Part of a small language model's weights.
Size: 8 layers, width 512, MLP 1024 SwiGLU, vocabulary 27653, 35.8M parameters.
Each number is 500 + 40 x the weight over its row's rms, rounded and kept within 0 to 999. Layers, rows and columns count from 0. Numbers have three digits each. The size before them is the row's rms in percent of the matrix's.

# layer 4 MLP gate, 1024x512, rms 0.0395, rows 194-302, columns 384-511
085:487437355556539535501510506447454453481540502585495526496523479606463543517537523603582500503512506532506479535511584467539455484519488550478508481491483498515481523497441479475478550482429531388459506519484465450576495422497477511481538556505494461485470472464445544501482521484531520479534471475461533515456458465517539405574543484550447502519570477440474587497455453514472536518481
100:427460473541574551541512457528508505509487477591504514528552452510473510466543501492517496425497534494500445481488459511457581485449417508421468480495607513613507462520465499531462476492505548568566518434532554531451570520536481444459503557415506460509481486509551455463457444516523450491526495471532515476540509538518469535453491477506412545497463471472486525530499508482559419559523
102:483422501495547472521541466547538526568525422513449473447533407518483503403494558447518476462453530458509520490516442506475476574478510459562469478504439454556549498527463524518518533551472504518542474453528482483514517477488534440425464526401493532477480430508490542454468462479468477482440466476559552503549457555516539427474521523497468500515560492434496479486473518420535501492517
141:494533541525494466491567520493471431479482506482552515424446474543528392479480453497477485497485519503508506512485466534485450503590541518450531570520494531556420552446414466439492512463521492497491491485472489523552541496521511483478474449456503480449501500507486527507532569493525501448573563415495505532538455453581463490479475467539535500484573601538478569486463466468514468500511
089:535568428468513529451510466504517505506481441572508416536577493511529480503575586583540516483534433458528485503574510582498538550521420489489508418490517524525565484538601507526531486556505469458451550421508478523527483480497533467566526527451531466544499568509464520485513471423544470473469502472500483475480471524487508534438517506513476510587513473448496504534538570508482493461542
095:563516480482528475447487457486532528428477551517431520502471497474489549509493512507513509468425490412514527539561478495509468510513443469473562564527479430456527546522477494507504502550524454459489503490490521459472553440467498483487504506524495533514527507521604519520516510467505445514427514499549423546473559543532573467447501519501503511479539510520512449472521516517467510429514
090:452498479486547463491538539501504489560445441458505447459562534443457492504493451521535524419520545500502454484529552524489557540503427523458489507488534533599461505509541412508572566531502498470466556442505526536464503578451489531474554552512467484512474526499568518500533480470497562552423461544475503521466491531537458455521489532501475479512581474444514485495391512565423497569513
103:545465468480497534525474540525419498479481452488454550568418474478460511496496475469532430510535514528554519413443517489549498508496450493444456423443479539510491527478519480504495506497500458500448460536498510492529464508510498466577511550462519518519523428505518481499521512478533472463500447522429502441442557459479574509567449526498456476509572527553454504525481542576510455381521
110:505466506498493461545513526449412491510522476535539544516513484516520473547501508536490535491545531472490445444519515496528557500511442498511490516545466496523466557515527444522545397535512515461498505464541483452623475445521478516484439551574519452517540475551476469575522462476500533552518609496448446462481486486557544478519428512546502520521476426428490490542522499510446543488477
091:539492415469509500490488507444503450488521548524435512584527466563435527468482538513515552493494516396534442473501466504529490464526466534496520500395462438477537475493554494517554500483469492406573515533471523523513467427512535477497511475452469489468527523543452475563528519472522566430600594509437461512460496484502510540483553523533544534494537466529555471506549504483473500605515
113:448515477478525549525509366479533537445514578515575476528487481561489463571512510551438503546549431564555402456463501530520493496512468538500504510487521521561493498519440509551430516436480492536551469486488641485509457471481437442481540508448519547455583476461575523488452440512522480523521573472526477430490474486540480505527456463437511519448448524521559517549394512566549525459485
090:459490508480483496446520475464484564525504409509448547545558520503530521496469486506490498591543428545476508528511466510557485525512467525467460524535546466485504456457439485567510484518457495518469499511442577481477507461436463465494490486532480470479578441519543510466506566545500452486497466470527458445441513460444489517551491479505515445530508537492543455526433532538461533542480
100:496476505483528470489521529478420550531521554537475500507538454493530428473532453456564504542458469581521513462460518463560525501476536520538546479498449498487435556417490513478523557600500448488521477534528528481533505453513499463428447535428518503510487485533427522506553590453456503553501512454429543567447539450448487516490553522482485519588482521510537544507570510470540467516519
087:524568458567530537495487503512506482544480521451477562520540474408525467511498476543528575471434485481552497536558446570480483491482506490452537514543462521550498482477523532422526454478577427420474438491491475471483641421443469566474498517511535401491490449461476490453574507582479460524512486513511540500511501499510465463564566483571477510515521536508469471488599532481512521486537
080:508474480527530473513497455468532514469503481478479541542495485517494472515482534501566453461437480458494502452464507576467498570503495487505484550508443482502453510522507462454454514496499441511499454477528435496465583522471542570466560475531465526553514450530478500465457561466409487472508538485497424496432457507543469521581509471493466542387554441469581441491488540530483530545505
094:451532391502492508559498482517490514446507502536541498540513517569481558541502476503494444483572538513492485436456503569472540455495440585501476548543556498541494456595466468554497486552439471478543529450554482470511514482504467449487505510495467550521552521497515489466467444586471536476484542549425512464487438466501454527497510472512497521481536524402524476499468563566525559506497
088:492466475515472443523476445503482502507503429417530484495508506501472443561524542396489537454478537493528512526466532550485501473505493499440461496483539513490492482518551455477497502600494465464557416480494473542539528548482500503383491561514512512480562522469530460455481448472522500402548495502520490422527409487521464486467541512484384637455627471512485519532529527514560469491492
088:475537448433534549518497494512506480483488467523523533523471532498470502549470411506542483562484504490524529442522479541572493480540520532467488462451545573470486508501443499544454460524500440501474561513593529481512550509440480508484471457577504542367449462466549513489547450498538479578452501485486535492487441484555458463528496477444471466452495457518560529537473505518595436428593
102:524544444541498476492526519501441484549486516489501503500593466503491460515537472498479485498483537476500429469464442494512449501479520511487451539494536432505513520590505502569535497486533449503511440482456544507517484488504537548517480553511480455506468480386538544558379500514501507546441541483508518387452430499405489460516492553483472467581504504562499499509584533521463469490510
082:504569510517428500456554514534466510476498523585462498485531505501482424451548565511475555544556480496577507460492429539550461497482509474485479478506481470489494544516543516556475490511478612541496449530575504461473550468558540537510502434437473504518492496541467546482506521497584526557568469531504515555488558453496472517562420488527584472545440460460521405469508467589463582497572
086:523479585548503464457443551437491488546525505547453529425567414527475463502473494470434407460535507513585472581468486481506603494495569515432508490417532414464507509472502469485426512569623483495443502494461460537508485501509500590492487511549523475560494481550532511461489516471495542604515551465570482502511492444518531531532502541427481497491526411512462542511537438539498524502492
101:492550470524440507506495447488528518534571464553526445518446493500460517541473435511509495506499482533496532496485500507565530478491406512543535413528532524561494504564362480541442502512452463482501517548487526502495525492475483441529527507508458468555491457524570530434578501497481508475545508508456509513552468591602466435390541443512556468497408496469471557527393507487451553537377
093:448484562539452458571537447505488530493541514437520473530467431506502517484576587523527506525466509561549417505563495519479470561560447554494555554515443557442441499500528533498504486504446495486513508506538525526506464513528540496492492490431485539508463483508482489524491528405430419451519448457535529512554482447469463514488474453526558537540516500498545406463508479447551563478535
106:494458506520524420574495514496494529538529476534503527554521552569470448551559516499433509498574550471555445404480467455521505458473458455517497533515446505486471489539518564479491513481496512517521557431489584523459553484494507490430522517470492468576477521490459498513499462444530500629444531501552509403554523552456446500447458493491459491517506502511529422508540500567439534497503
086:493533558546428435481468503479457524465509468455480529459496525490549491520514563499453485477599531565555535465469530427489482473533508525463549509481527582529537494385416461525502476462480490538509512477528450512514557450547465483507442504520533474537551452574460469547545527460485422550481553488471481541494550445500465527466524526527541558462500556510544497525453513520506484498522
087:513462509497457519559475533456521530546492502405459621486556562542483578499478440485529472440527518526506446590438538470478472464475508477475514576479538434542509580441464517492575426491383491490509608488481494532492532483502507507480500546512517521487534551546482506452402499487549456443471486509463435483513537498442481522433467501497534512451514486488534523517487545478474428548515
095:478524468440496464570509422521534484529473526557475507565545440445522504497519433442445553503487475564542452453441511479507470531541519508512505559513488527480514586518422518524475501515476446486483476516493533559522542475514586514418490552502493530452463539475503492506552469524517541507538550516435509486471491399480471507448547506421532471498481510488506499489479487501526437485556
109:471544541522515546572502483448547554497491517448549418511405479509445551467478486450533491507529536484546498472495580454508513516462513512489504473444503464540479518523524482543518508564436557559511458422529484403509515533475399560528498536480466562521588534464477498442534491494478546462502522576533433550476508493544480480436513491534529502508511511475466521482493507479466503450533
118:490531447508549453474481506444484470531461498532494514492498516507479517569409540496525455435478581494461473540610440453457507537469516512505511504485501500504447506518508531529522429528482528450517508510499506462515444479445471498539481530433540422524546496458487504540498381478515520489548539498471541518495505523529461485538536455538517462547528547501497434468516519516521517516634
085:496478390494521512533484463535487473468476493474543462535518471491467471526430535441510496545477474457424511431451525484504480442438493526547509445515529572521446559538516426513463505465497507490484509465552481488418484514554516450508566554519471458468483515500558526473519503513604497545544526572442401585505484501544483490447478496500457524486471440514486467533489527448442522513599
105:445445435479495553565503533482543533502484471487531478463473467458542559537480495472454549501481486514492508471528482527527500539502470456492515528485463460441502526534484457449483507477459505517524519526518519528539543445491483422493542504525431590497551516519476464483513461524582515482487461611584507450534511518514525480428439495581480447476448551487423523500454548472572455498507
111:480517473502462519456569528467499493580496457521570538548546499495522529491496551537527456432474534502501479535544513468440489556534433551480493490492538564494537468454433501475479489570540526499442552435510603452554528536461437543504532538431519449532469497487524508456458448508459542445500531507491505500523504435495479482579524491539455456428515455546533552566490491577516501544587
088:518512541489553503459549492521476469512555473587448517498510505524487542513402475478534546502484470449490496509573556552466531531457499458501528467481436473421519528552561460519511456601451468507546512425512496454484534510485500513474472530490513532498478526425554524559504522485491547526499453514510546459377494547570476441517577464486469528444555496438553483548487470522494496515512
099:450481507489541484564558492498493497527523437466481548542518540559527478500536492521499585465442464543539471521466590502475458482509411543507544479567489485535523520457473535498407534428452522526549525482420568477516543549480530514439459541488469558469418465424487443563512434505500463488523578551488522507529525527501405495428489491494497553483556507454531509544538528524478528514474
094:518518515478527458526451509480523457545511506469506566406529523484533522531482485525494550485522521474512455479470474449518576487533510549588591497537430460510478549422510487502502533504521519547506489474501463486498525529501490502539508518533482495479457503451531490463454522465545456505512461479488542476498542487548506457514514587501473566406524521504535495463493542468411518478542
106:450514466522537456541461530440504495369501443482542526496543523547493459459558585448465513474497492487518519478474575608466524395627545519507543484492492507514549476530449491465437513516539485497481462493568467496444524548503505468513442514493518551484539488538512510527554514533488489495491450489559456473529414507515503436471513509478503502408536523551491558541545516522551536461550
091:444490487571478464527453483461530543534473502435445491572568536493466495516468560453506508510585511492508473533529530495473535500542488552503501548504580547504488512592521497456476453478492585515577511525544571507508540562539526517537508462480431502480471532460519436450483472546511490456541517538495456545532460456516395511507484483501548481457504453465401470548501562522524553501550
108:501468475509483413514521421459548488474521491514500479513539531541431474510518552413431566449498502514514443479545453530530448488507503506505463547522509485534501520593582499532530457548519546478515506488467522456534564480531499399511461503536533511471470469450410545505483484545500509493505521540469423520470577444454442537484458500501495445541479505475508577516472488534462507494432
107:472479512472485506540554522435535525487500529503566526518464476542465526466526454530447506478507478440477504494455478492529455431446424568526580426471534426551625468532438490562452433473487564566479385493504489511545462460514545522388507518510498486496622474498460541462472471481533500539538513523413468450453499504511510566419510497466484553497460442479534555503442462513452543557494
114:513519478548469519412505514462536459449552518537558558440506505518440517500491468514439476515520545526420472575580586477541523532470469539464573482503492501538492518508455481562448499549455495496502518464568516445538464532511517530514567513412494516579487493453485458561479430475543551483577497525513516476532589478587538563467523448497499557483553460541523485506445497527462538530556
106:450452502534559479587452542467471475484548490461461452438520549531463447501549460563485489482472526518499468531506493520510582515499458556455503512462503479546446519489583470559524581502480601503424446492483491477469493466444474495514488514422503536516482517457503539577473513488503510510448515508572481504479468452438555462470412454490519526583578522467505515525475542578499576501513
106:497465556544511480478449482441534447505491516502537493490518558497508551456460396550451503479501436508522458584500558471492487437532511479445487537566475646523457532495494495508529566479498478471426601480509491499472445573469530487501454506455514513518484467454521520494496470575472532544524501486519495559515518474480513503527418489501556529485543484453532456462484461571458573515485
086:491472465463528542444508504497529498515526481522491439575509506530562458467505545500503471440532502457482444386438531517420484488446536552521500529554567508505532493545476435535499508491475442447514479631450508542581520514506506489512499473596500537510516533488488583541424522520434468461527469452503568483517505536542539491497519490521491522494543444493484555526508483517402557481442
099:551526552414464505531546482517546537591508487579424497529464501497523501546560453500478522474478538430482552495488445526520491526464521578541485555448587437548561545406569458528584426563533475459432508527573469530512491478427497540525507545452490592518486530460435482498474454516473412595487470519458535476535485469472536531525421542550494529496506514437525468506520530536545549506576
109:455543539599520436457500458491472511513485545541496524530525524527506483563549461489470499504552460578552433501423517535537467440557452543495560453487517539551535512479464522526498589484510471497485512475498539479503498497491502517472444521474436488460546536417492522518490505468480582542552528470466555482453431528494516541536490509502581470451571580546470487542490483494527486496512
094:424458514479554484562521521512496553487495552491452472507505546535469443492494465505494508466501490545543525547479579500488541542490513487451536517426518572507433496471471504436513462497517490503492546485437511488537475556476541452513466503480495531540470468517583535525518556439531526508561495422488539503465556488594489485525528499487524447437514501510562495516485491440524527483553
096:466513539477570474467482499543519497541547477454479512506494486453466464497445497492526468561523529493510520479500434540497528502587417447485535504396503517515500562483518432507486479437464533482566502539482483474444439453402507536432528563516471482527534436511499482486547500512545494532507502496543492540581487487521437466464518498487482463529457508398431507501486518415529419485436
075:492548508546573570501464440440467541508542489495481510451533487489511471478497601465519522514494493492558464520447496517459484456494515497541527510474472517470539467506510511510466515457482532504470478519497526506478494525474474561484517395457533537462510503511536541433432514460523452512460522477561575485545587520541466517396454477541474486497523459550538456464521522507476491493487
092:534494524523509471489465493499465494529518524499549412528550536422498488467498494468507544502528488539507546494519501477501511430489547511504488451482493473450590528528483483479449443523480428511491468438501518484458435485461469537493451527484510473526569471510505578547489520465504554612506508493538516439439502532548539450482484549498502542544482469539440544469499557508406457505469
078:504579459529510535482456613497479487435499488539466523481520521483526488419495533417471541477449474493529528497554504525466428472451545477491521484604473489499526539413584520496524529472523528482421453488525575465533393603508460489453518455485498572513515541524457532564445483440473445644496478479505493426526541497448541545525478509505515425522442542432526493503499499492507565526513
095:529429558418450475572418480537522467505556531514497479489529444512484510447460558486544485461442501552477513536514500530474506533507470539502493476460554432521459467518465424534560547487537560463505509476529438415514514545600476528474519497534534508576590531511543510494465448481413457563448459458536491493522420579499462520466529464484459476547520468412485438490499435460500538424526
086:452469426438494537448548486520473486442463447492460508490506491529405523494443555471408509519439549483421466386476573529511486516440531504542539444500484532473459567533469497468491510483512507478504480518534471488427579481598489520513538487418508465512515540567522489450519414470491432520559501480443501539461451533470491553494471434495482573589520505538450425543480473485473517474542
088:516487527450551495610509485471463505536462499463464445518554489411484467625497541513472543473538535490508480522423494498559581516503472417493494468460503524503469475511488499485463452403545544481465502430547476505474458467453455529527466460534439484489485612470537557537442528453510511461533533488514490480436495514537541498581505504537471525534597478519471524501481439535478498553524
105:476447498486427536507483453484502482505455469507474594487569460540515517471455550490476536499478481494540532534497509493555433440514502542469501506454466542541499558520517483480518506534480495458501500440507460515475493441536514522487518555509497532517492559601488493495500447464483370500499509445446481465401489487429541487489572481578460510478464578480458446507533469509488473615502
087:490529482456465525530515520514401450453503573513454443476483546510467564427507510524420445520474485503513498475523556519485449568591533445494523435444523556532500533540501402534528512479590516502513569528472462507493530536521488446521506590395529522486537458465453485496510484479453439493568480448480521528564461455470513503496507424472514515522498477522490464552595490385512458470454
092:518404559437492478464544531491488520471576484578468455426496479522423480507500454518474517547423497569490419565572573486537544466565500484573544537502474578550485559558449474549475523501437419455431597479499502481516485485485536552434499493538533469567581413533451544446528424431465456546523518428533492552470563501508510536460505537457487421595517511525455549494450477462460478467462
107:497505481480592476497566485494497421459442517490605546477538547488456505515529489570469515518512505538523486542549556519528475514478451491479482506508472458470480528532487475498505423486464509512498427507558527497497501477439509506505541522437515511435481498494500440528487521478563474446524554503507512490431476441511537484517450530587506464538518503538503504525445548497510461478536
105:509475508441494466595519443462503490437530524484517487469617585562443529528512475500462487444464537514586446541486507582508536521435555478524509539409495580505476424467567544431447520466474523536509540473493530544540559516585465500525507529466479460551536407480466500467519468510474487484505572455469476473549539432535508558479472534524503471505486546562529496502400482452503489464432
118:471533495536605477513476507539505428549568483443562499396536497518478487515496596473589505379467531458519501459518447531502473530562454509482494427504499506537461498544481500487480507552499528475513425461497484510534513478510485453513553535424525501476471474502523531467474493543455542487531433503506498500453522459519495444463471470556509535477495450489494519545486524584533459526544
103:486469499499539524513508500489494544537522462526474478572504461508510481514478464463483529483550449495448444472494480492471454494525449541504488464560561508496543503535445558480519515446453492479497501477547492569491532508541525554429537535515484507482525522488444566550435492547455488479518472580522492501540456430523480509463509477421466543477495425444528477602501501514476471582443
079:505479492448411510531472441490462517492561516540467430567483462481467476493488488542523468529460427494527508492515508481526535472563509476487464508458505509527455486531531481533482443422526409450499531487500495530521498551508451504470466472502461503527478446550484517443487560496453500428581496509466485552491541409544442494541482504462480522537555521415546473485536547547498512398493
106:502488476463434548526495460443502509451480467473564432542509548479463449507512510502550471415521486520570498507536447524482482455494571469477462495471499466521471481509408506476489472491500519405462476441526423538411468473525545466543468508500481474485488511568465476487437462495496499491521518518515461467475466513543454468446500513491591494456549488513540498518472575443455440485563
093:471505474499529522522550520497595447516463525475551547511522521511499546474573520412450524496523481549525490488507459505464521475532461459461567529508602440516564514446522489433495492490544552433521502416518451492464500516496475547465457571471486499470517543451495470479518477586511559491484445486516573454540510505505460454547505472494441494477493500497547469578567529523460461453559
102:506461462459446480536553504442514518556570531526524496521445524574421502448456540462580555461574506548528490470558532575554494515517532486503497524497471410462498475509482488460523525500546492557489539478557471582533454601519474515419500555507542464476482509462461512509573479468455498372469531472573440489358494456450462573399563437492503490487554495529518497546524515516495500478519
094:461565480534471555475508456472478505463505501610504447486541478428511432544452493447481507445477458504507420495476572543489483431488560524442528440468551525476612530498431546417473586456489471440495559468495468490462470492506472594506487510482529502506523500494492551526507507466484530534451475484526482480492396496460435474485503388527514575473470510460519511504496555479489503496503
094:482518444501547496511477469537479499425538420472558501395522499544511519442505494547507500540467499493545475501478578514487502445522467555483462445596429505513514542534435554434463509500478555459469531497467479504513532510502527503485459488497565470506530475452455574496395440518537497542561472469416581504514588527520488456504466520508507535502463444512471561500482492528480551459467
101:421526523456472490589528508502534564464528564467479466505530497477469549451528458459435480469506525494506504480492464615543508512519416489483487504441439472461516528455465495515445464547479489540452487522489437482454435535513467537441510553527521512472561508492437479559617580499461512506527511492520527515532467501561447475489466500518525510542516496505504434514427509481589458509514
102:513545492492509509515478456476488586485533520494506550483515493532545504526453482484523470507490538521471487496468528577542586498451507529510484527460562551521468562518532440507445513532473398517448521501500489450457524491495540491499534527454473563518505458493576503496480505511487501494439500510469505441510477511555469430515540467558514522533521433455438446519508516407519463499605
103:450477560471461514493484457493448500493533499571535503477514585482463537470595488497474529490507574460527509524493481508565476493531484461472523441548546516515508439498518463563471479464489493511446511494542462440445516511494523435490517550389539508473517465504564597483561435487514467501461429436495570527491480524521608472564557549544538570532546404528481513504467524442524512469499
091:494517468470469512457503526538451521581514446515530575534474502456555482415433531526523443454536476468528514527477536472490467499483550501435541560392462593491429488541478508508582456481568504491564505523555430509462547385494482514515503502494450468482532506555506561481573536490480570449479470467490524540503520538473501473503516493516509456492517483460517523490498505500600523498531
103:438483479433534511548544465505508574537528520508594470450560499541478556526450523465563549422501515388497429507481478505550493527461527551473476517492498484450512447509530473486493532557499476508535539473534535460541506543550461477538533556459553503415469526453531533475470464548502482479419502477487577514500511512495499486482555525527551564507531538445471474574476520528496475520527
115:485405505543619467492486577438477461501536431492481504521517488450511484532478539567466529466505515495498448501509511546582493476520468537449502512413546520465512531574473432480515482501484544511520515470574480527442507510532416542560454519451456489502478560550491513461457488441577498520524457483536555520490468527474499433514400473465510566508552491430404498480499502546521520508494
094:449495516445581520535538464499454442424476562522493494532505487493478503552482570476508480529570474489552502487460549436596467466492473544531609520468507534488501547528510572514495493514539543442531487494557451510458528519579493525520528532525549474486492539540462438564472470454617519556517564511447462566448519414532487504526522527511595525508439586441519457577550567533500518552554
096:447512439481512496504516471490560509596515452495520491485467550544535493410539537536495515460414582531474436477469425483456426499439479561462505575534531520452545479471449520519418554492514528479472504547543562475592529507527533494534460478516513482462511428460483505540556479506485511503532490538474584521487484526417534445463448483489504526496408527471511530478544515485526482468416
084:452541501546649448495532499474440534460453486568537501475519476525450457490534561548514443545539483520488402499533531493488420477546473544479526520449470541467517605567486436462517564504509519523438535457535507464526554471496549411477509538474503480496461537411543519479524460471518504500456464468490482451520496518506467487511515480496505529514507504445504530491460549501504485576488
097:490502489507503480532520555452463522513474494425438456537549489537556524517519496536527521508446568494545485475509495583521522493443457497490460555492464387511599443520445506506526457485569508544480547495467450525516495511481484465498454540482545575529451519457513544506464479505536523474489522472564481499489505470514450493495464537521494550556444528462484443543470535507503496477497
085:455452545474504481485538516487532428529516429485471511509507486483485494523512568428472470455546475523494466560531521597510407504504469466405477498440473500565534521542577422526460519517533505453473506444491473375468463512490453517502520565524576496469502475447524503451486444453464554538484434468493447479508459476577477487472466461507457552544546449476508497510528495523562531464535
089:456526526511466483487554501532465520535551435493573483474431449547515539459507580503524527534522520531597516474516504455529449510431487483493530585490545492511514448562563504528533514520533483545557470440507461443510409406456508482474471495461496509554512406505449507503492434513461466597483564399353527482444479528458505552539493536446508506472452531522518486517476543495538535423503
113:517458465458486536561578501445459524515494416515501479478501505505439486416468499518487502492525450454482521492473451541518550505478460515532558472517545502570465498483517506556485458492507493553435449468491535494489523511478548488443485559427521522409523437543511467513533452533482433493530529464463505509491516549431546483549554474540488503483468503554495496494510503404559445503491
096:445537487506536456529519470509418515523533502571502490482425502466447533477556470490519466478484523461495540449521445554432478486477482504476535471466543451545512490490519475557461466540501524446525458492465482506492501480557520509539487526538582491434419487487591517501498481517474522567497469515550520457501519499575491485607503455446525481442543427487529545505514468529562470519545
103:589475457478436474481462526510460383490433486491437525434525480511521546454498502520557532529545550500465474543468546475474539501524430529455489556502495564582456529509496468435521572579469515506423559501486511531512534494515480474489459538518506426553466434503583454445423531473505477476464480417538514460483498470540578559491557487571623548506447531467451496464477503471494477558462
094:494593524506513543536497501514463525558461501544485538519486471492491471478543504558427494539477468548462511556579527462509495487522497493503515457458472599605522510506534538519527500518538463468438512491413480556505557506522523550507531526413499456461458430478493465456421430552455473490448462472475502457470438446495483531570458542494473495521519479541513452505543535504448556464514
103:542485477448534462512531501577456551489456501536536490494501434406471451496452446459524526494471440573536548582458479518461494460572499492461507477489462509516529460496552432517538473526508483527527470454476469462497501549497545511531506564489471472449534580428521517509481463477461548540444426448399499497436549454511535502465542520467493508559529480463444493464437501478508554507496
099:494471514490562483507573519493422473597525536484447525543540449530571506553573477487497479511538545478545590474483494502527502467540450483483512593563513579516411438477487519494505522531445518585615540445436600497455511472529450495553535496478453467504477511483512497508474490560474632492474571462521545489481498544491565508522468544463538506461486466499504502535523499432501472536516
109:598518469542529484476527500455506506558487550528492504476519469446487513505473485512507478459451537469553435489495523450475526501507516470568506464520505519497432567485481531451439516557504577521504506473453473447462516427460523574444422527503483504450482494406556466539429441511506460546452446490565512488563529493443476540512426514501503424539497514502417544512513508442557485582513
099:489513489500500519500486497532530462526504428514497491525538457538481514472446541521453527442496548534493482514494525508507490514529507518473503517427525506529522524468442480517522473529484513499502535512409585477400522448470508454546538570505439504477534529511565555491443452529560525435530484521486471459508518500522493518486495471446509489498476483472517561541550531497591561478436
094:417516530529535486505414445474494541535528492499553494526445468544516559468550594527453484501503473542518485527462482486534510493442491518520467500484531465498480480520455483482405541501492504493532478491487516551561471473515501492587487518497470479441534514510459487547486464480544509501483573496462516473512520477528523516423492548472468447554518490486481542489492499523461576491464
096:470487483577468558486530523481444517501524503490504441480510390564500514569496476478487469486535514526585536496537497501455488516507471528520524477484443599487469474525467484588441480445471523474465561497445518474484522480551474467539425527484380556444436416541612551512567529491557591490536474484516529497516529606560467465524529470527440481512549480588507512498521559538475506574496
077:541456484494556525481559541558548524504499451431500550444507543473509492474473539461528527471471417504443468529518536556439501580462512485448504521473519523449535500479485535491605521478528456483469563509557523474502515475508500468446590428495541494418445520499469544570507480540480498471481468437576426506425456457471513528487486481514457505523479502499469467519482415544493524457459
083:481500486439467557504504476588506517442605549511512436491499536437550567499523491550501523532544535456597534499543488458474452499555532515548514463553480511474484483566537516531461483529565531508515469513526576519565515506507423500616486446539531496587517541500564595537472509502477540519535478559506467582452556475468521501565521489488516426527468527548581506489544434564526536480519
096:452491559506525467474519466517516515517516481504522541515505501511476484496488520452523545555453567484543494519469449545565490476480438507481500563472515513473460543604437481458451506470486469489483544504490489477508575493454530499483442536524523481539556474471501487517472489504509475564446423458537563470549438528514460556489528476430515468444475495478432535471415539418481451527506
103:477582505531436519462472475426544488517463444534531437470511486498430511570474483482373490454522466418501520480466495533490553471488473525489515493509493526502533508498431537485386412444482514580520511483505537511502401498475443512520505540543461470453446441488440465476564530560568550501483534484478538493425542492526470417523553444490477528511468497503490454495532539538523477548470
113:430564417444521538525527487492561531555517464471558560467471480467520561456497493461548526471537398493465511497520493506439491511444472580556500400562530478518517518520396496526528442444527464494511503476542491458463497519492491563492489527618520471445426478478546495516473518554461479506451484463503490535484422474511517447523492466475551553508473490538448515557473569451497501509493
090:495459499463478578559460451456508533526533496504495554511525529533483585484462518460500503525514508438545436479484519446487517487572440533412554466493452490454497413454466486540459496509531492464474515605491461496534510564539471555506505478490480486555478487436458577470491528479527496593475528523488532440530501523469509504521521494439400456478519518541509555488476514489568581458463
093:508499444493564499510534513493605517469528451498548546484495491551532421523501459398454510510441546479507465516494457550497434518500479463404520488521424520524531484496471487484506506498464552553465469485514508546510472475487588534474447487501424514399568516534561494472559577479537577398497432505511474489497574508493467459524478447523496522568526534545495557503547440505525508443457
114:543502503463497562488474541496513553478544587538510469593480509510500533486504585501532497516520500457497505456445454507517524532499443532547517506494519440509516467464521418533507464565499481472539506519488462441489455494493491510478511503461547469549517557503474507505470540507466505550412535579537529480431515465434496412515530512493477461511490475550601514501539532510574530495446
096:501508497494499504517616452517503554562451514540441576505474498462481438440522449482519550499450518512416580564551508500465486627500447534459480485441484504549511525533515518479477543518503400513448505551544514454562535528561430492540452509538459509471494477488533531556458418510435512469434455525518510559513485505529499426471459430446396583507515470528512519536567477544542479461556
082:574469482433528536483497503462620489519519541533524506452513498485487578439511555540543547463429526477453494577507487492521436495450511440513613486489516439501469509485537503558491485452584447494455524571523493492554472457440517501528467537479512441499493442480522572490514520503498486583481507485464501531512451485543589465536548638466430454503480490474480455475562554507559482438530
078:519486494585519570524487426494526507555503454497519497579511472582520422506529453475438522509579580489474449507485451543516486550469516545512433469557622500420483497344526589530490482483449555506520477497582449549530507435499531540496566528542507529473463530438472471491546429499520587516458536545528484510515531452477521510530459465502488477489505472483513544476479490466530487469538
098:446509574528524434506487458486453499506520411500546468466511533503539551531602473459534518457529532472576518538566545532569472466542492528600492512443568500493516514474489488575487479501409543502448560529533550436527503535494495482495426504440471478560508493474516463420469463470588543516475555452516525467486558503507413480519495470482531501482447473457486517515490512467498527521446
093:479477433477572488516500496500506558582523521474519545502560528576522505447465539506492470517500449546461459485508526533474474467566516515524520524438522513510468480548514504536516531478535537503441524470418512545527462418464529537507525438516462503459520431529518496517520563472539550443503550515538485477519535484497545436515521512450427521523542430503556515474503463524447601483559
094:511503476474523512522474508544413531506531473463498466558509533606454519433521505547526439521481502487538521506533479489552500501471450556563486479489464489464513571512541576536542458558462501463491472458451556543549484533465473446528431529497517466476524421469556555531461470482464607405530493470467596560462536474510476521456551416530545490511520520527492509531478543493498445512563
100:506471535479573458540504494463500525491552466476537484572540541473503531539548514510551475490542512500513478504471480552538485505528460539517529458455539508516484560497501485557476410499550527471488546454493496500455449457534534504512548464433512476552463544523471532449512493450533586504445506385477478447468508518498493476588536526573477422465512511462503482448508455496470631546406
098:493455459545447513507475468434472463492528532514496498488489436562552543517524511487496487463524523576550488470463497489585506458556490460505478437532557514529480548539499551513528532542450569456533445518498525409439495392523483420494604520504512459484479552504487498510490484462535514435510558463484499550476536461478482505485538486562544544542539492471484507535534446506458564527584
098:478492440488573523565485447516425529467496544534505505496506503593504529543486540475508474523534504469492447566484525468569467540464457562499487508474475470504501493528501511539453525582536521503520547486543481393506545459548465469477528580519466463437456519462502553449498454488521470503507506433487492519522513517499478502477497549525508523572503491536518501619620543436517530489475
093:466416426521578574574526452490475505526516528563530483558513490564466567518534513491542503507469513457569425508477560524554541442457484502487585501439524506462490513557473443506529572463498552419490468535526481432454522429501455506560481528475511457425475490461461491504474481401543533536501551500531568463488499517566500463512480478437481484487578475489492574498497439469492590500572
104:577419484488508521501591486438458469581524477437598529527555474546530510578533445511535504480515517505481493493546473507471461528454494499522559569433525469556460509509473402512510479451511456511524422482480488432538557501447511537456490546474504397495570530525494451559583502535485511523497506493546517456465456497451485514417489525548563545522535440442528492447430505523507478534578
093:493540490536522509549428477512510427509527490492509474526483459560422535488558476491470583520541497487563417468469501518500456457502476527496545439455490520552462574512470416450506508514510484516478504553480588526520485517514426466478471527483510507411476573541538544513478506453546417464452452592502503476504491503421397449521582490523457501444521530531463513484470536474550552506492
099:459496468533508432455459537548474439513510493451468517465452536487485432417472561482455438479495530485562486504463557515512509501457524484466484557435485530501461552500526469520481518537515481471471513428474544479599460513449469409490532525444529458494517601469467500471574412467569474566458525475541487539407481558447468525456442462484543517537542460517526499497502470469426512478509